Weights of a small transformer language model: 66.2M parameters.
Each number is 500 + 40 x the weight over its row's rms, rounded and kept within 0 to 999. Layers, rows and columns count from 0. Numbers have three digits each. The size before them is the row's rms in percent of the matrix's.

# layer 16 MLP down, 384x1536, rms 0.0257, rows 372-383, columns 1152-1279
098:491489468521484561535546541524453485531472554569537503488555501449417496530529493551525430518549515464524516493584480541534558491477546414527493535500519484490528439527511546532463503477439510502486522481478505505451441497524506472488521477539488486538550544476536490496501452520537543502518502456493444447543553519498477498450483578480483499499459454561464556479500491554529563532558
099:515479476519483445480462475465527479475450489538484505426482520411433459534516491510470457471593492505448481481510532525503469513534476447470521503494602523469506496484493489508490528519485528452498549470538431507516534522500441479512489510501553444519513518489453468563495458427525518528519426524472518582496499495458485451513512536505573523512481489506528456507467488530473513449450
097:509494503509507523519526526492495567547476503535519502445516541471492526500453519574511497482477526479517517518439433522467505501512458487487446440488562484525567543491504441477551452455483432473471537562475589497530484520522484508501538531463500520485391494519515573524539500482478489555550478563467482537478554578511533479519394460455520525444464483492552542472497535511486484455520
095:518510494487555495468413520530496512599510515440469532498472503532492466538460534583450450549516475551466498491504491556585441516504516486508603570501533516521506521444532453477491502512504471535547515548465482526560523563420509508425475510506528488465470472530550506547483553434540482489584537488528487533558486513503464416507509517484507498462451484519556402550397493483547478408503
102:493470496450478514481503555524473608598529475437499508483498549494488510493524507564488586528485544549497523523575509536608500459499489512514565471461490524475532490493492555486496501521486433552551437568485488502446541494597429445492507508536583429484539451443481495552494545453489526535514558447525534517470520481634443435487514413491506480566454508490514519477498505567498489471411
087:533550505520562527472470438537594485486463557500439480465450523447560488519549485570474490493510475447456503525464468519512516482495528409496503441495480505503465551496533533528523480517495545461465543502532484513448493493484482500509469483431546547516538558542525534524551518482480541548553557540535522500507476474500510560442529405451437481540489439467480548505516548514559521468450
099:440489536430477459521504481490482513474485488520487525498493482425373511432462504567496532520499448577522468528525509528462553439504407482427532456533440544508446512565489566520448500477438440446525517538509472506472482439529434447477511458525430449451500536576516568586544452475480465481540524556488505480494502426525479593453614492419537482440580510546485538465532510486526501424516
098:483520476521478488515460467401537471542473559571490467490490598446485493527479508493535524506469498512567536559409571533503474522480479518463485490397431462471520536479486535522525472494580522521461510440614507466486481521547488565564447527522490518468497493556494449437459531463491510492499469550498488547506511510505509531496436533482522510567565557578477497494519549401517484536538
102:491489529491526548581522472529467433520533491552569512455544484525536471573497542518523395541481520479494540461446559487452513531519452517498533491490491542489487524494469611453494539541536524488443536523483517499462495548429439461529532460427517555486510543538484479472478519442485479519565476478458513561486533493506580508558511469565490543491470408514509532426477524425513506516463
094:560572474507682472506488537510502534491514474528512514491503460587326450493508509462574520488527480477479435476438552540525570448568506520479514530464520546488558497523537542511534506576452482423451479435449517429426495516523527554429489509530489517534546524525536507460448483430489495533534523416508483500522585544481498407508562506467461534572482480586530504468455452550493483533510
102:547454518493518430438481479488560476568497487481507486522494461475371516545461497531411499521500532526502526501494488484580570544538499485451526407527464527438468521516496461474479596517531532497570490480542533433383507549435480440487605480460565536485484580459529485433513479479486451484488497536522489511511536521483510538488449519481450541570576482512477489536537503543484436483546
086:470516506551588508548469422458558517456554464478453553483464512467541475537504486463529487488502530518454477486486464507407505580497469401535472465587476498504545561471482471530512546547514466494460455480521557471576469532472433484450550452467457487553479564440514470464500464557527518505508522443464576475512534447535493527500654502513482491509511459424513471478459460380507557548446